config = dict(
    num_hidden_layers=8,
    hidden_size=640,
    num_attention_heads=5,
    num_key_value_heads=5,
    head_dim=128,
    intermediate_size=1728,
    vocab_size=32768,
    hidden_act='geglu',
    norm='layernorm',
    norm_place='pre',
    norm_eps=1e-05,
    positions='rope',
    rope_theta=10000.0,
    rope_fraction=1.0,
    qk_norm=False,
    attn_scale=0.0884,
    bias='none',
    tie_word_embeddings=True,
    parallel_block=False,
    extras=['capped logits'],
    init='uniform',
    init_std_qkv=0.0237,
    init_std_o=0.0,
    init_std_up=0.0237,
    init_std_down=0.0,
    optimizer='cautious_adamw',
    learning_rate=0.00055,
    beta1=0.95,
    beta2=0.95,
    weight_decay=0.21,
    lr_head=0.0118,
    max_grad_norm=0.5,
    warmup_steps=251,
    schedule='wsd',
    decay_fraction=0.905,
    decay_shape='linear',
    final_lr_fraction=0.1,
    batch_tokens=131072,
    max_seq_len=512,
    doc_mask=True,
    train_tokens=1066000000,
    max_steps=8133,
    dataset='wikipedia_en',
)
Each number is 128 + 24 x the weight over the matrix's rms, rounded and kept within 0 to 255. Layers, rows and columns count from 0. Numbers have three digits each.

# down: layer 3 MLP down (transposed), 1728x640, rms 0.027, rows 65-119, columns 480-559
# gate: layer 3 MLP gate, 1728x640, rms 0.0312, rows 66-119, columns 480-559
# up: layer 3 MLP up, 1728x640, rms 0.0315, rows 66-119, columns 480-559
down65:136114128120098158122171152120173095082116127107113083126125180094149136116155125111128120153087133117122140099127157126160078080091085145143138135149125161113151164091062139149181113115156142138129121069139124120134120135151172115092098156
gate66:146111155086155115096130179116165127136136121127107153127125149082092161121132144144136082119106095107125171091135151140110148139145137136120126118122121085055121131104148120118119126145152079101070142161154153109140149124127117112149133126
up66:140126193123115161145117073151147174120152135159144139146150149091131111079109155144087140115144169096127097103111132108133104139110109183128113142145106106073134090104115152136155140132134135123129150164139144132182130116127120120137122075
down66:142137145156106115166139100138154181115137128151136124126156092168107121133114141152145088110164114156109121076093153130121138157135113106170113154136122131143160135118146140143136177151119167073194134147139135107091108147131124139157137140
gate67:143156113101138128165148121130142123139155168119118138160128166136147132115100156137096112118118133110163106109153164108112129157107126165096087117073086122102140145119116113125124151143147065109130106172168105130106162090142129141162108101
up67:114134152090129094072128159122137131151069109125114124148133157099133128107163111134084128124137147118082101139128167140181165116144134156122104115122095165102163126112068118199123102118141077140156148147148131149079139138158147105133150124
down67:137106135152089151138109151153126191144138083135122163142120110144145147130170091088105144170161156141116161108100088129106120125145164140117103083116175136132064091141102147117179111109139096095132149130101103096113160129189157148140111129
gate68:136116155123127141104110123119144132140118129120155093135112133131083104113118160121150144124115083146178114125182117104150134173144106114111099083097112145123154133131123074164149102172128095144113068199078108115144084143143090138166136088
up68:126145149107100093130147096164086148104148158107122116086156129113170081107143156127099138141096134123103115077143117124142145138121157120105134081129091137097109155079099134128104121092126149138134094098144127106150161104130181150114110117
down68:104114140154142083121106080138163143169121142127134090158112141118081103121114140100170129095131114147122145144128120100120154133105108132129127139113116147135077159175120122117160101120132128125098066123152132145170128141163153099093114077
gate69:137147145145134138117138125143170109145133109148125118110161090140099121114122140116120135156147126117111115141156141147146147091162119141102146134115127152123137120146135112127122116100153097104184129115176100138124093137147151148115125140
up69:116101128115112134148131097115109144107171140105104151148138129171159157152161093148095143161144131163122133134137186141119120131110125128103105140071140104127147129124145108115128140134115126169156142100137149147149134174133118164091186174
down69:160163099134152143091130163155132149161136117120102126113123164134163130116100111127116115156132124142139135100125124129134120138137106118100178196156110144120133137126082104177109116118138122150134175149164131146182137108193093153090138149
gate70:107114132138103137109098078139106123112096130129117128152143152149143109120129146158084128132097087153114154126154127165119132164185129150115118111095135135149111156133127154125082140150119148130153122133129129150133135101138104104152160125
up70:119124117117156118176124162091116136100133122162176144138109184100090160137146120142108135146128142118094103125140156097164107108126121125129134115117113117146128143130080131132122150149140166156189147126094144106150171131121116139105133146
down70:138110166119132115110163131099128077134117127110139073097115123137193170099125126133139107104117097143149141132146107122110140142133135151144159142139134131103126137114142128144134099128142107134136103114134128170100092116138127160157109125
gate71:092143121166142134173119165155149090135108107150122138120125121153160106130141100154120097146156100143142120080120121139179146122135101106102152131140127100135142139135124145135096112118134095095091114146168118129133111126144115103146108079
up71:110166113135109091150130110137132108099133144110175127167125114150110115145147127124120131118121137125112095096116124105121140138115109132116147101117139124090132088118138143112137096138105129123117159130131144126188154113132141095111152120
down71:098135131087083168137099137123130089166162137127146141089098092126153133163103140070152118118073146140106124116112100075090142098122102098221121175098132127080173162121119100119097063096150179115137128155130151145129145154138109093107111085
gate72:110130147140107094108080116122104119155171140153121145153142168171130125092119104115177121105144170166095095128141112100122131155109122092147129111119165109143099141157155090126153128154120099156103106145115126126131124107111094094086149093
up72:112173120167089093118154120131135132102112141143158112164129136091118099142080129163132136069153111154126122151129162177182129111126097118123160136131118152098106109128115132126102128123143153111119141101110123092171154130133168088128107097
down72:094173130100074088164095129136134109154126095115146138102124090165159098113137139132088154145102126112126119102188124091117160126161127149005135089165131104136151124104151148126111100145138125141109164109138146148101111153148127157144147161
gate73:151142139132118151120096099156129106137134140086115148138129103181127145113098152136145122056124152126141140130173093085103084128140139109131114116085150096127132061103123139093104118106136148125139151140123139140140100164173121080133144149
up73:166162117136119118158120128133171135156100168089162144141115101139151139134105093096145081147134116124113134119126144119146112141136177137113143103125078132078155111154093113154151154153127148135133125106153148152111136098128125143122154108
down73:117140131150181081143137118139133132167116160164167114105131133156080155151121095074134141113154140101125138106124123085126127145142159154089137143105120158149052098108107139103127184135139152159128103127142148122134101109125119117145124124
gate74:142096116166163141139073121184085131137106117134086122143124169136134089123104127156164178115097141129090169093098138111144152141100148121157125167162101089103168136126104106122142109076137157153123145137128132126097132153168097100111120127
up74:125120103123129119130123150148136085146124129126177191138104128110157122081151136073153132149112147112114151142112068142112121116137140167110098130121094159156128130129129131117125119134143110118159143165140133112148141124138072121150155112
down74:146156155121143110143166118137182118121152152124164125125165123111163114096111103146127093116117116139115117110178140136141100118148116131097133145132132092127083134141144103108107121130173132109139156133128152106114147105160180090098115126
gate75:161104168153098135134127123175144154141119150104164101141156125125090111146115108109111153085108085126184150132168138112126140134077130103132155141177127114146152148154112141138106144138128123142115100125118085159111104130154146138122108179
up75:100096129159114188119111126128167131079111152124102099123111101112115115144129107122151114150106116103147074138125153056101143130167155109124143150145099092150166143100121119139139075130135149110126133112135136157111116112167164106152119143
down75:116099160105108150115156130066138121131113126161116115106078158141136159109121115145129109109161157139160135140134082118129119086093116125152124136136153141157134128157132163116131099118124112094131149110118114101124137174098103130074134148
gate76:137127125108123073115075156183134140128135159153128106137132107129090118140143125092130129136139114133144122145110117152167143126122159101109160102141100131086162121105124153115131109121203147158101117171132094160153109090150128103140069146
up76:092149125110124097095129134100086135148088107124107168091162122102123127090110155122156132150093177093149142116127138131129123151095132170141083111146127110131122144126104160089157206101122096108134143130106191103135129153125104149156158141
down76:100138092123174129162128139128130148102165089123107122149102130092099088159132120152117155117129064126156168110195111162117103133113099091042140092153126175132141122133156137136086140139081124161109135165100087121103103102092134133098077130
gate77:129146113097135109160130171126137107168172147112099116097093162131100146121117121174141137097142125151087102098130154155114153169183093106117141117117125128134148145188086113149123118134145119083089105168153129172146091123123151085108123126
up77:167141115114137137107100118118202113121142125128162106121137120158087112072136132132166150151145142128113166119111150121144148142125099141120119154112158087141138120161120119136138168139131135136134136108110173148136112118137170135123171105
down77:123159112080121136111116124101155159148115087115134082133168105117159143110088135150160131108071131158119165134155148128117085106136125111119137118082117194158133186124166127095111125082100163128171101107116158125093150148137162145142148134
gate78:135096136126075101157139130122125116129135117130143122126108155124085125118123109154172145131130076123103091129138113139147102098114101171146098134179111152154105139131145120138164149134168092128122139126156137120133129129145123119165125141
up78:118129102136120129126118090125133166128120142132118177129142111102150092168100098132098164140112105155141070120139153151138136099137119124118117099171125112151142134101099177146106144159166119107129108127096123118119127137112146115156147125
down78:149116069127112132142126119086139132117119122083138131103155158089150113131153144093118129155158134107166124152163107135124176139140110092179124109103119103121167124104102141137107116139191124132112129109121093079121085141133187117096129148
gate79:122115094125086118093102130087145138106097145161113125155134095131150146121099129144117115126124103142154143158113156116108164174156111139118128113089124118124133144122118134151115135111158156113113114102158134155154101106147148145150128124
up79:115158094169103126151102102103103116168135119176120106128137099117099149094126130119130127121119103172131132082135146123135119124136108134115125115123140106073113175096052107181098118123126157108129111110106147118121141085132166136136132147
down79:122163108145152117129161165145106134126133097154128126138122164152150104145134150147121095090113121091125090130113155096140165123111129147120125159137134118142109105162138164122093112157115080082119166140141083102119089182105097128169115095
gate80:122152158107092141112190117134133158126094163139146150106110116178118114135104144111108066171122109151171147147099143076116125136132160135119127114101115082101145091144152110113147121104124127144106117146129115138120137133146114128145144115
up80:132117073134163130142122169126146116117173160127119096168159135102125098072125091144079119133180123124136138105140116078146125165139131087144122092124157105169139144123119102129122121162107131188130101138141154081090139087146047123102100108
down80:135127122104092144138127110160087085168158089132113088138102131102138160148143150186151092101146127152130132118112104117124111126073128091116147102168120137142116112097124103130107148116092165140139145124128117090095121113144086113153147122
gate81:116113180163168154123100112114094128177142130110157140099133121121112108149148130123160177102159109151134168115101200160139120144123140096151162065154105132105070109098149124069143175116116175144121149120106099125124173144147127133117113172
up81:147112164133116129134112120164146124115099115138109124109117156105122167136107146130139144123116132138128159152162113109105140180149107149100162193145117132182134113150125111155081080123150081136159105160126095146129067132135144132158121126
down81:117133156164164129139118128125115123153159078130149122136126140137090096122132124122133114113122118144138156094159135149137109118115149096124112090122121117148085095110148127098195164146124132124126121121151144139089198124133143126103139129
gate82:125169130125136169125119142153161127130180119105123150150088139108126108147158165137113165095143162110143101121148154124169119116137103152077122145098147180172116113137153135119152098087142098134121144138142138109059142155126131103154124159
up82:143128147107181097102141119169164130154090129103170116146124147137141150148088168108152156147116135143121123171139113141119135116116133084159109114128145143165129150163107099150135139181117156154112106114132101139095153100104168149105134164
down82:114111129148148109106130134106158122152101147106096114138142156115142085121152177155075133153166119126115121088108134097135111143154130124045114117099148112085149116107114110125118102154132164102099087145118118151106125134138120132129151094
gate83:136077091113134130137148106099129106137164096114093138142141117172123130124166135112134139106098111135144145150139173137178133143090154104111140085091107105133125161173108117130148112127093119142112142123127123143120153135134098116112120116
up83:157122130116151097144165096138102077116157140135142126145091155106127142118106059144133134151124157092110112134107077137081108121106116108124106124145125118120084147134137146132103116142146159098156143149142063087137108139138158137104132104
down83:128121139115089128136155118148132077099080171111141141106121179123169124087143115150134126165158178099154135125140123131124092137109145138146110142110160127102120121093170128135142102137124091129129115159082149094119069139126170159153104112
gate84:138140143183165131142141157087181120162166119127131161174131100086131132190111115133125085103134136130121140177132130098083114101184122127080117125126138149127134141131097128148097184149115130113137126119139154124108136115139127160134096133
up84:137128145120158108145134140121113124155084109155162109129074112106162116099108120053124126127137103114126152075130165103165121130123109118141095124100088177143109116116119153134160158096187141117134080132096117145117109172136124123192119088
down84:096148113139109121185147136152152123144118109115089081135140117148085126137120139144142108132133110100133110168160112144146126124066146126048108135102143122153162136150161093117086158178112148092179162153153101104163157099116118119098143109
gate85:141135121147119127128140145059161124110157146137120088082092126097095134118150129109109083123094131123109124098120125107146139120141112120097101145123141102076112135122146081089151152147149155140095049157137153161110158157127134117153083127
up85:118115114092126102087100126127145118143136129092121185136153109123168125124152134126138136149106153091137121144123139118110114137101105124126106194114116118098128129165155133128135088138092139141139155152119077092110128143098128114120158116
down85:097157151145089115161173139156158116075141139127118106119097098139141174116157123139101101062099112079119132163085142159139183141101097130145156099101092193134134093134128119178093149134108147103179149133164129109155131145179118108109116121
gate86:138122115132106126126132105107094144132118082138111142118157131149101120116137112147124186118087144115083187144103144139166135123126098117146114105108091094132143127139102106112116116102123134087118161133121130131128157137116172132067119149
up86:117137139115120138072135124129148131146120129134150111143110104087153110081092156120114131060138098152141135149154114113119139112148133147112092149127131105120116147096113120092146135112111149132109123091145141112130124099161184144116109103
down86:140140133138135138134108114148126170120120106150089155161164163125086119118137122131166161158103122117123112125138132146082128127167116139095110089143103121123091101086135111134102150116135092152088137196136103134127108166079101109142153149
gate87:113135142139090107148141119114169124138109139135110118169134104133106155118119124119156087127113117099136154153128135140112119118134100162139149128113141125158106147119162139173085142123103117107085151133090113106131140128122116170143097104
up87:109144134112125161127152164137113176130144120087120140129113113130130081147152111150133147170122145140149115187107076108123100097123138102120126151109098162140132134147112139167100146121143156119160132127088139120156121120128142153103135094
down87:143117113129141140132109161123132139126126170122125125089151146112140121133117147117134148132185147141118135130123100124134102152102144105078151118123144092079113137075126127070143107108143136138147090092163120115125129086134136079119090133
gate88:152094154148138090143118118049130085164130103129138117101187095135139107125141146122166059144099094122152101158160130100150164148139133169113131091114144147125169128131083065129108150131159134167163111142089136087123156047106098111096117136
up88:149116176105114158178161157102106094148111107152069140129118150140155121148131116089118097148103125152152160142144205130098143073147128135099143084095138129119140139157147090176102156151102126125071112199106136115165103071130116147162107128
down88:145123146174127129155134110123160170137125087137091131125121135122152117119118131144156075130153107109128102122175125101128125098088177177042105109111161169142142156135171124135138136118098157118145166067129115105108153130160093136136114131
gate89:176155108103123115144131151119174142122125116138127139114134151122098119166119128111148135123129104138137115137134138147128139112081123125089142141133118098096119100147141117120161124123128159113111091131099142101151152089151115161083127129
up89:142107097120150119112129114175134156134124130139113131152148117112124124169118108151142167103109149120122116157111119134096118135148115082168156118119153104142154118139161135163141117104135139102189142123107123124126143123100162096079147125
down89:149079170125132109114122097128147153102106138119123150161138110138127117150111116118097155056136100116154121151111156137132082169174142131180152145122107127176134150124115144122117143118155169119113146101122132120107132166127187125176149146
gate90:108088190128128091130153136153145141133137125091114177142154084140145114125116129136105164164139112126186115100108130121108153099159159129107147140133124121137143134086151142139166125075136096127162130116143080124114125135131134095135136109
up90:151147114129087134142141100114105097125119116105171119144163128108140130131114165108120149131153119100123143095135095135098169138140130114162096113139121139123090135137100133094087138122139121083113127129145132162125146147136113125125108097
down90:165177146139118153096125126165131164130179154143104135132138145108115115122082112099094091154153128133164143112135156082134125086132122104110123083144133116127108133127130172118165143123115133121124127089172113136117135140138131124139108127
gate91:156116137164164168168133100139135126094116134150145126113148137108129136170174141160125112163109080142103136157182104094112133168125148148102092111180169146173135152105144115119117123095148142140143128153099124167121073106158100107132114157
up91:098116102107132102114141130182139166097112142129114122139125109130126166129104133089111130104135122109092135119132104154085169138148136169124154098109193099138110124144144130179135170059096149171133111086151123126096151120124124144107108160
down91:132085155087164115139142154129152160093130126059137106106135079123126154116118110173142174162127150134099152143111119187089193122137114141072135156118134141122171125162165130144171135130102131106110150115142137145140178115127134093128122098
gate92:093142157171096154117133125143082115093123109135110171118158108162139089132150087128119113186144142162103133089081134095143082157121108163133123144100095137105123122116121120123124097100130154145125070108151142135136151129147138122144122119
up92:156090119111157125166119148143116149122138157095126136105094124132089137109159139135087100132142111099123110178155159114145146074111137070148098146088114127098139129144128120112163146181061112131113148126116135075107145127156110124146153077
down92:120112124130105119153130156128147131079139107127129162091143117108139129122130162131157153072126122123146107136148120171108147107107164164148122123112110178121097147123129107064144155105177114152106094146127097119163126085097156106136161170
gate93:094113161128147127151163121102122158130135131103102114138169111150141118137090093152165094187152143148122091099098124141161168106120091125149159129134126144098127133162139117146153141134114132114076128145119120148119152146143114135155147111
up93:045123128164124093110121170101155131153137091129122087132140123140096134136130114125080172115123132129154130090120173081121113121198094108114157163101123070154124108124111099148133108122126138087119090102184122151126100080114126105117127127
down93:178099127148125100154137157138128164115162137111123139109099135102150110090117127091160122134146161132143114111089114119134161136102131134226143107139123108098144131159151121125132140124159138108130123141103115144138123132137130157144131106
gate94:105092127147114145123103159109130130125155137125143149096112091142135146090137115140140142137151128156139130140116130114132141123149137146107112131142148114148113144100142086140154124105124086103107140134118135095094107131114059121135150109
up94:145158120160091113132096133143144089144155120131133152112128124103118137155138151111128131134115155127157109113119075147089170129090102132156131105121132131107134093141132121153113133108161112106170178111151152087131110149104154109121093112
down94:150075154147139112146127132138111107112133107144107073069140105176110118166134113161120146133106079150128141157134134158175113100098161128085136123108093145121143082132102124127163122146133138153130122170142189138162162118144178127158127150
gate95:160142159113129165130128152105133143161145125092101128115113127143104075154102121156137138114102179143123115083131114156089152126137105126111134159128111140156133124136109157144156144147134113132126110100126115077131140126149108140113098123
up95:147167139161155128155152099136117101123096122133124116126130138109123159166116173153107115091104137113136174120125109139079108116139130147134125131132139115131147148124114133122123109130124171126138128096134120143128150148111132142117125108
down95:126154106141139145134096124102104118118126129109116135094132142131118165134101093104142150175114113158135121115097124128143138148120141156206144114140126111132159151093143094091094121127147112132116110094157115161096129140142119143139164122
gate96:099113148124134142095118106091102089122169155131139120135145117125134117148140117120125146126141094157113112134191125151120139098120105192077141107073112173124089146102134137154110116096128125107137093129160072164125175138112130114138155153
up96:118146108078178101125144129112118131141160119106126142129068133125109144110145083123112132150100124128108193101085100125121150087127152121186116162151106132151124138107108143109134126102135137124115130133165084160121086150127107099121145096
down96:135133135108130121110087137154148115121138137054133120139147119137126121131127157130107130150110111120161099116200118129089108098144133147049142101112108141135101150106150121122098124171144122134132145102113137130166114086126123100183113130
gate97:127194149150143129105144109087100150130116162144119149123141150148100146091082133129077105100154151137152115126108124110124115107145127117117136138149102145141160125084092081158120081147173109150177120097122129141118114136119134078119132112
up97:117170175123067113081154141067141131110131133152129146116109141153097183076148152147088098098130151182157115132101159111103152109142165133142125120132153130131137120145146136137133083137084088169137128129131146118071122137097183128074171126
down97:108134102140143098132121145168144123094156146150125122098124106129150086140111091112109119163116140092154143127130146103136102155131111161202175088125123151133123095114143144093127147059132117109112131141126090156084138127094124163152111141
gate98:137105109130123112138090140164132155140156126154101155113105118123142143128147137099123161174142116178124142109103119106097108114141134135123153106156117117148145125119158141132152154119162104141154137142101127115118172124159132103099150119
up98:134173131138134139159112127162144122081081126171120147146180097141140141110128140149121125123141129094108142167119108134135125162153094105140171113076119122165131160126117132079125143123192163129171136125128124126117111192148131101104088110
down98:096124130148128135128119157152176155144102126104144155104136167139119134105129128104141142117098115114125119106147142130158132134136139127099097087142115136142138085133101125120111144115146166129139120100120127134113157113161141143106133157
gate99:103089153120131153099079090114126075117139117161108137131144155181147128154143116116149121091144142141112102137141146101076101060112094118103054106095171151120097077152125148143144105087110143076119170124112152103152157100167109159140112169
up99:147109140118118088131146125061096148119183134094125145153148137141119120110137132107146149160152185144093091086119124127106133150165139123081116123117139149083115162144159141110137134117163110137128077098105132145103143138121103145166140142
down99:110125116122167128105146127132145161164128124162088119111194141128162147095171133133090093114115097145159104116129129087131123103098110124077095143087119160108146125129125087139124107109133109106161084130151141134115128122136101097127086126
gate100:141112145162125149157140121092140100125163154187083150150080182144109087133073124185176114128119147124082086140111125103123126149119123077142127144169118124110095139128135112125110122164131118108116152179128134142132143108144109105115126099
up100:180164108149136120129159110072108103107150184108124137135151121101171148175120077074119057111117140134154139146103130119070167122146122124149141121152112137081128141162163138123111123132126136085117165127127146154138135108112127121130097095
down100:095103122122105108065103148187134153141087094133148122138164137119136115104171132134132193127163119107136121119143120128219151091158121208094096100098140113144136107117121089112139111122116106162149121129148118139072111156126146120092148156
gate101:156144099148154162131111148111113099125104067081145128162153126111125105093116152110101126069194150139121108115139135171168139142081154109110132127124137117113152166110132098107101112119155135154098131125115116119138162148127106102098165121
up101:155146124166129183146081123116184153146121124136093119137122088104128151134150151138140105091147175137127132138109095155116139096109109138117152170144140115117159113120096087127140130090121154147172140118085132138101112149118116121112138180
down101:133120093125144194122123099189132095120161135110100128161172163095072150132113130102119118144132141135127153116103160155112154178147123120160140166171157144108144137118123106124126098126120143100152082136107144164146111163095098106108144172
gate102:132135096096171088153146173117143136168140109110132131125162120125079169140167128109191097124107153142165176120152100133141129114096116100138122110117120109129140129134110154161141143099125146126142115132070103130115110107100114160162159125
up102:124130139136128154159136162117155137127094119128114147158134086098154101107150152074106087166100143124145128106170121158136163103125134116131161111071142162154131130149190104142131151116123140131121141128125123137134114129133162149122109124
down102:119139090127084143142152141136172143153110095127129151148116106146104178160138176111138115113123121121108120140157107138104161123139122151091149091147156121141127141162115127144110096121122159110183139118102158126125100110112091097131135161
gate103:102116181092117167156125174165121153100112115115164157108122093118090083103122139100125126153125113132116124121135111129127136115129138130113144145133103117184184204101173131158110120148178153157079135164149122182160149118103138129116154113
up103:084118098126099119109151105154115159138121158113152116154134092166120095108147114137133118119135120084136130121142144113110136126113137138104097115146137149158136182098111140128081107136163101170130151144146121145135135124130148160127146063
down103:126141125098147120141121125096136104110126144132139140118110111126149134100122137126137105162094116108129102118056124115169111146113148139129152148113136073089113114135127168142157117124143140149092140132127108138151156097148140137125114143
gate104:133130163132139111119121170143120122133119143103114149105142117127149140113153114145130131114148142141163148115113129094146162140115144149133111118106124133105119121128144126114160147137156104169126141120153104190119159133107159115152103108
up104:138102187117111124198085139080159139137140132115148128123096097153153137158141137101151115108088113085089147134133159094101131138146134141145129110125152121108130149146151131112105138113114132149161143121111131163126113161110160097142120142
down104:110123092155160113170141107118119123121115123105119110142100128130136119127122166112131164091180124106110173166165165127123131146155104133077136140134123135118125090096156146157112114148124140132120120124126114104124129121114139126134131143
gate105:116135124126110088153154140120161145103134085153123134123170145162092075148091081155127145146098148093148143148150140126118166132134108145084104140115098128130108137176151097121155111161142133074157148158197095137138148145124125176129110143
up105:152130141183163137154132141145125135095130118107139190130127137149129103126137164099133161125164143147090091147144101120128160155112165121099096128125132109108128115137168109115122125101096161104139122136079131121087159165132139122059134156
down105:153145117177120133164088099137118104164144098134145102164131147136162153139166160087147137128142081161171141159099095121181124147120079137146104106091142078117102132131126127135107088148085143114155122112168200107147099093125135166147109094
gate106:130100127171135145128098112132110142158081154136122124094149116133140135131128103148111120181118140106185138094153142129117126138102139137111129142117101111113158131165162125110152148144111094125129118116163121148097138120137117180178119094
up106:138138125107139139120115125107167089117152094128153144085097148169126147107116151124130147108102108124100146114128096109105125191118093116131125137137136124172110113186056178100132140122136152125133108135147154162123138151108112132093134098
down106:143165202133089142169139083144115162119070173187123129135133105140115132138167152135148146144116106160110099161205150142149088146124145104117093147098120162155110122135157133136160130115139138115128132119115128111133145066134161111156150143
gate107:136123137118103136101122143136157100140120139114137102137207120121137122090109128175130120115146113121126123138115162101136137179122192129074148115139134131156117163111094133132111147099104104128150085119094132092119091083134128103149120165
up107:132102155146106137114141142169110118131095155161147105125096115125113131118093121154134100123110157098105165129140097089125100115096138132149121108080143120130136164164135118116137110120147092174093105108141127119138134148189100125119149134
down107:125078127088138179144096177111111149111161145101164138116146127096129131120114142140114096118085139148149116158133105121141111164090103143189162130140074169113144150110171162150116118123120134158100127096123116141113122160097113130160136130
gate108:143142084105138115134091120142147136118098113105131088150161166105078098117130155140159118087154148144106163130135124115172097142115141113106080139106167152092147159189153126118104175090147094166070142122122163108144151082127117124146112120
up108:089103156141101145166119143171112124111122141113127106150117119131156147110135116116143127150157161136139078165097137161156166129083141110141114125150142104140121124128152132150110142144129106140107109162126121084142133172100113159116149110
down108:122111095176118141112167104130147131169126153120180119133145094121114083134099134162169111159144107119105114097098169121106132129099154110154100136124120105134116127117194133110118101102120111166124157119104088148117155073165110147092161141
gate109:141171110121171139124124153098151127154114150142164137140140154127137069132110101110157146145112131114133147126116167115089137130096109133138122114123120160132163180142098112120125149125163133084120120134098152136087149121077115166146108147
up109:135154085116133101119109086148132127135082165168139123109123126171102097069174113143092164126144115112157143132118088091122137182055140114163164129131160165139099131120099141118111107138109131120079144139124102111161129155118164102139165146
down109:126157116147103129144113155102112100139135120115091119144147130101104113118124107117141119156142107161111140123142136104132150102144151100107140137158132132088132163126122077129095150099110125142111119109154101150127158101074089104137129125
gate110:168135096095125124100169138142145081121096120128199129119138141171094105134095172134099091126118170138147092157142118120136165119094109126109119117120092154081115134138151108141128099098110051108154082193221106115105134140133169140113162124
up110:101115089162145106114131121163140111149081107095114176115156116116137120111100091097140126102153165176082156150116164127102189160118157146148130142129139102077099144139122144147142096088134147137147110105126145123099111124076183120088142101
down110:105157130105129111149121143144121155190079138139103162092126107144157125096124165116103170137074128139133136105130133097171162133116135135117163136112137106138183130124195137138110141125167105142103128118137146139134092093123135111137148149
gate111:088114173157126118136172149196127112147089135130137170134095129100148101117139116126153116098149126181145122105120115116122157092116124103111107148181117137142138137118140130150112122147137126114111132150153103120132153152165110110137150129
up111:138140147125169129139138133141108142128176126121152098129163184139144154095132131101158153124112152112120107146135119142106155129092089125137118113092138162130095099101132152139132127141093124129113190144131187131093105154108129149119104149
down111:157158085179106139107144166143148123126125133164131121130125089114126120171140144112163144139131115150128115113103112150131140084127108104158152128136180103114149138148102134144084121112144148093172161165152090117142131112126132129102142107
gate112:122114143102172116141148191072142138114170091183175164124151126177146107116066135129109154087156154119147144154135179075096087114114158143089160098091140110109153140095116146158162089152150139147114122122139154119168125077163147142162126155
up112:157142099095095106123165125112098169130161130133107101083144123116114131126145147110164166124105100084121168121109132102177131113097157168113138122096150108193097147114081130110114149120130110120100116117197138150141114125148105122161086170
down112:124112165122153110174152105114078147140170130148138179128118144187182133102131122162117143131163120157118148081116179115081151119120158120084154129074102149129131126114166174143112124136083080131097166137121125111125118114142192094125099165
gate113:127153130163127125108168131112146116097141131155128161124112128144128119171117135103131109096146114125146126154125102117103115157100105148114140119113123121152159100147129085127117131152112143131124128120112131165159111105121136147129054116
up113:119123145135119101123108088119118097130157116104184152106065187154097125150152107092136105131124175136145125081115149120168087097159134078142100141104155100183129108128120119160098176088107127106116133115150164094134146075099118143111120131
down113:145158110200109109155107164118099169116105127157123100135109118144145114162146107124154158105092124112163133120083113099150144161144093144138114123176128099160081089147113121126165138064169148113127103113147161086114140135102148132122130098
gate114:140112171127109133138117107135105095129191145119133126098126106165154134146109169106128127120171102111142077092147131103152096126104149110067099148098151154143153164176193149089143150124150120132129155110126093094126119132099099122128163120
up114:161098147125129116174127112117170119149106101121109106163158142105146140165075141111135129108115117119131118109111130139128128132166144125116123115159096117160153094103151099137164127121096154168119070130134134078106145140161101117161143128
down114:132137164139100129169119103156144130111166109111148097107121135197117121132117117104123122149133138140129122164146142144116114123100099125078138143131145124113136147144132121100132151152153095142112144109168139127151123147112155135113090112
gate115:125103146167141139110129138087139082148113162156128137092121102136096102106151092117101139124131119131113103113148145100105179136130098126105128106079181149145095150127082129158102114128172150079153146172169111147150109131080099099113102099
up115:126128178123108187162130104111149118117132135121115131133142118095139166132101102109114099126111135121150142101132138141129107091131148135134107127116151097109136087110151125099183152111126120098117141185137185125107121147120075104140149114
down115:093107101147110143142098120096179151137147148106135148135111120123147151123109113185152084166106120166143149113092153115108141089146135167190136116107083143092093118153090119130152122124119129069131114148126094127111096116139137132153190116
gate116:094161149163163114142152088126126154101134124128142139127134133125113159122151136125107149142086182160098118163118106105146120158099063111102151122111131096149117129137133113160131121119126132119094165132105145152134139124142118096122096123
up116:143125115126148100137078125118124153098167123150114098157120130093142137146119139086097103155075133117159112164117112115126116142153090071104121105110173095098139112130148146155094096143090100102101103155120161100135130109100142079144148143
down116:085113135115095089089075134104153149131157138169116123117124107108120119182093138152173116162148162114100109086133141132133094170160107133154157157126154128156169121170121122109154144166106104127104133143184143133140121154122155161101132129
gate117:105112132155121141116130175108125140104106137132102142159143116173123132108162148107126161111117103086140109101193113140099084150150136157085111117138082210173100162105119130112134100105157105132139143117081102140132139145137139127179143132
up117:126111110165067117137107100115149139162111163086097144119107108129103129127128102120141092136146070140082140105104120129144152139120104164153121143130099152094144177157163154136061117125119149108155105134154115106145164145126121107165130127
down117:107133138089103157125096121129083097185109141145136151153113110135097111125113121085115112141131121100129115140118163143160124100168144149144120106104144133104113129110133138120115127132141130178129135077137158121131150125123126167163097164
gate118:107146127150155114123130122123132136137121082128087147162126113145121138103156116084131154135140134106129139107119171129101123130118128117109131106112108133151116150158134125088141099102136161123145147092110131110140120140117125156129144119
up118:122127122152149122106095143181103118154120104123170092123156175141111120140159105099159119145141168136155158126112153141144107161137125155145128138113172109087134095110144130154113082150124117104106132132145121159124164113145113123117101170
down118:148093134131165134096115157104139134128127149124080147139140126116127168150129125146106084074091142159104135129149114087086110164085125140085146178167167145156144151109157127134146176144122141127109149152105144126121113079161145131135094145
gate119:108134116120184127136141137109164174082102133143170138162109108141162137115164116139179123151142084121116125161166125179123163129137111131123120137141127127171068138149147113134131077147174119168085120116092088163081134160092164151131141163
up119:142130095130111119122172115090128129126140137091143152144094135138135130107152120156141129120124090109126122185153135124094159150142155118110115150099141144134124141185123186133132091181136161135120169106093132138130100162142100117132152107
down119:135090133113111109133104128110161155110062086141172169115141132173157117125139162097149157114139097153130123140171108165093099143155095110088102145117139121159149180120081114127144134154143097128078105120127129115155184108117125102109123125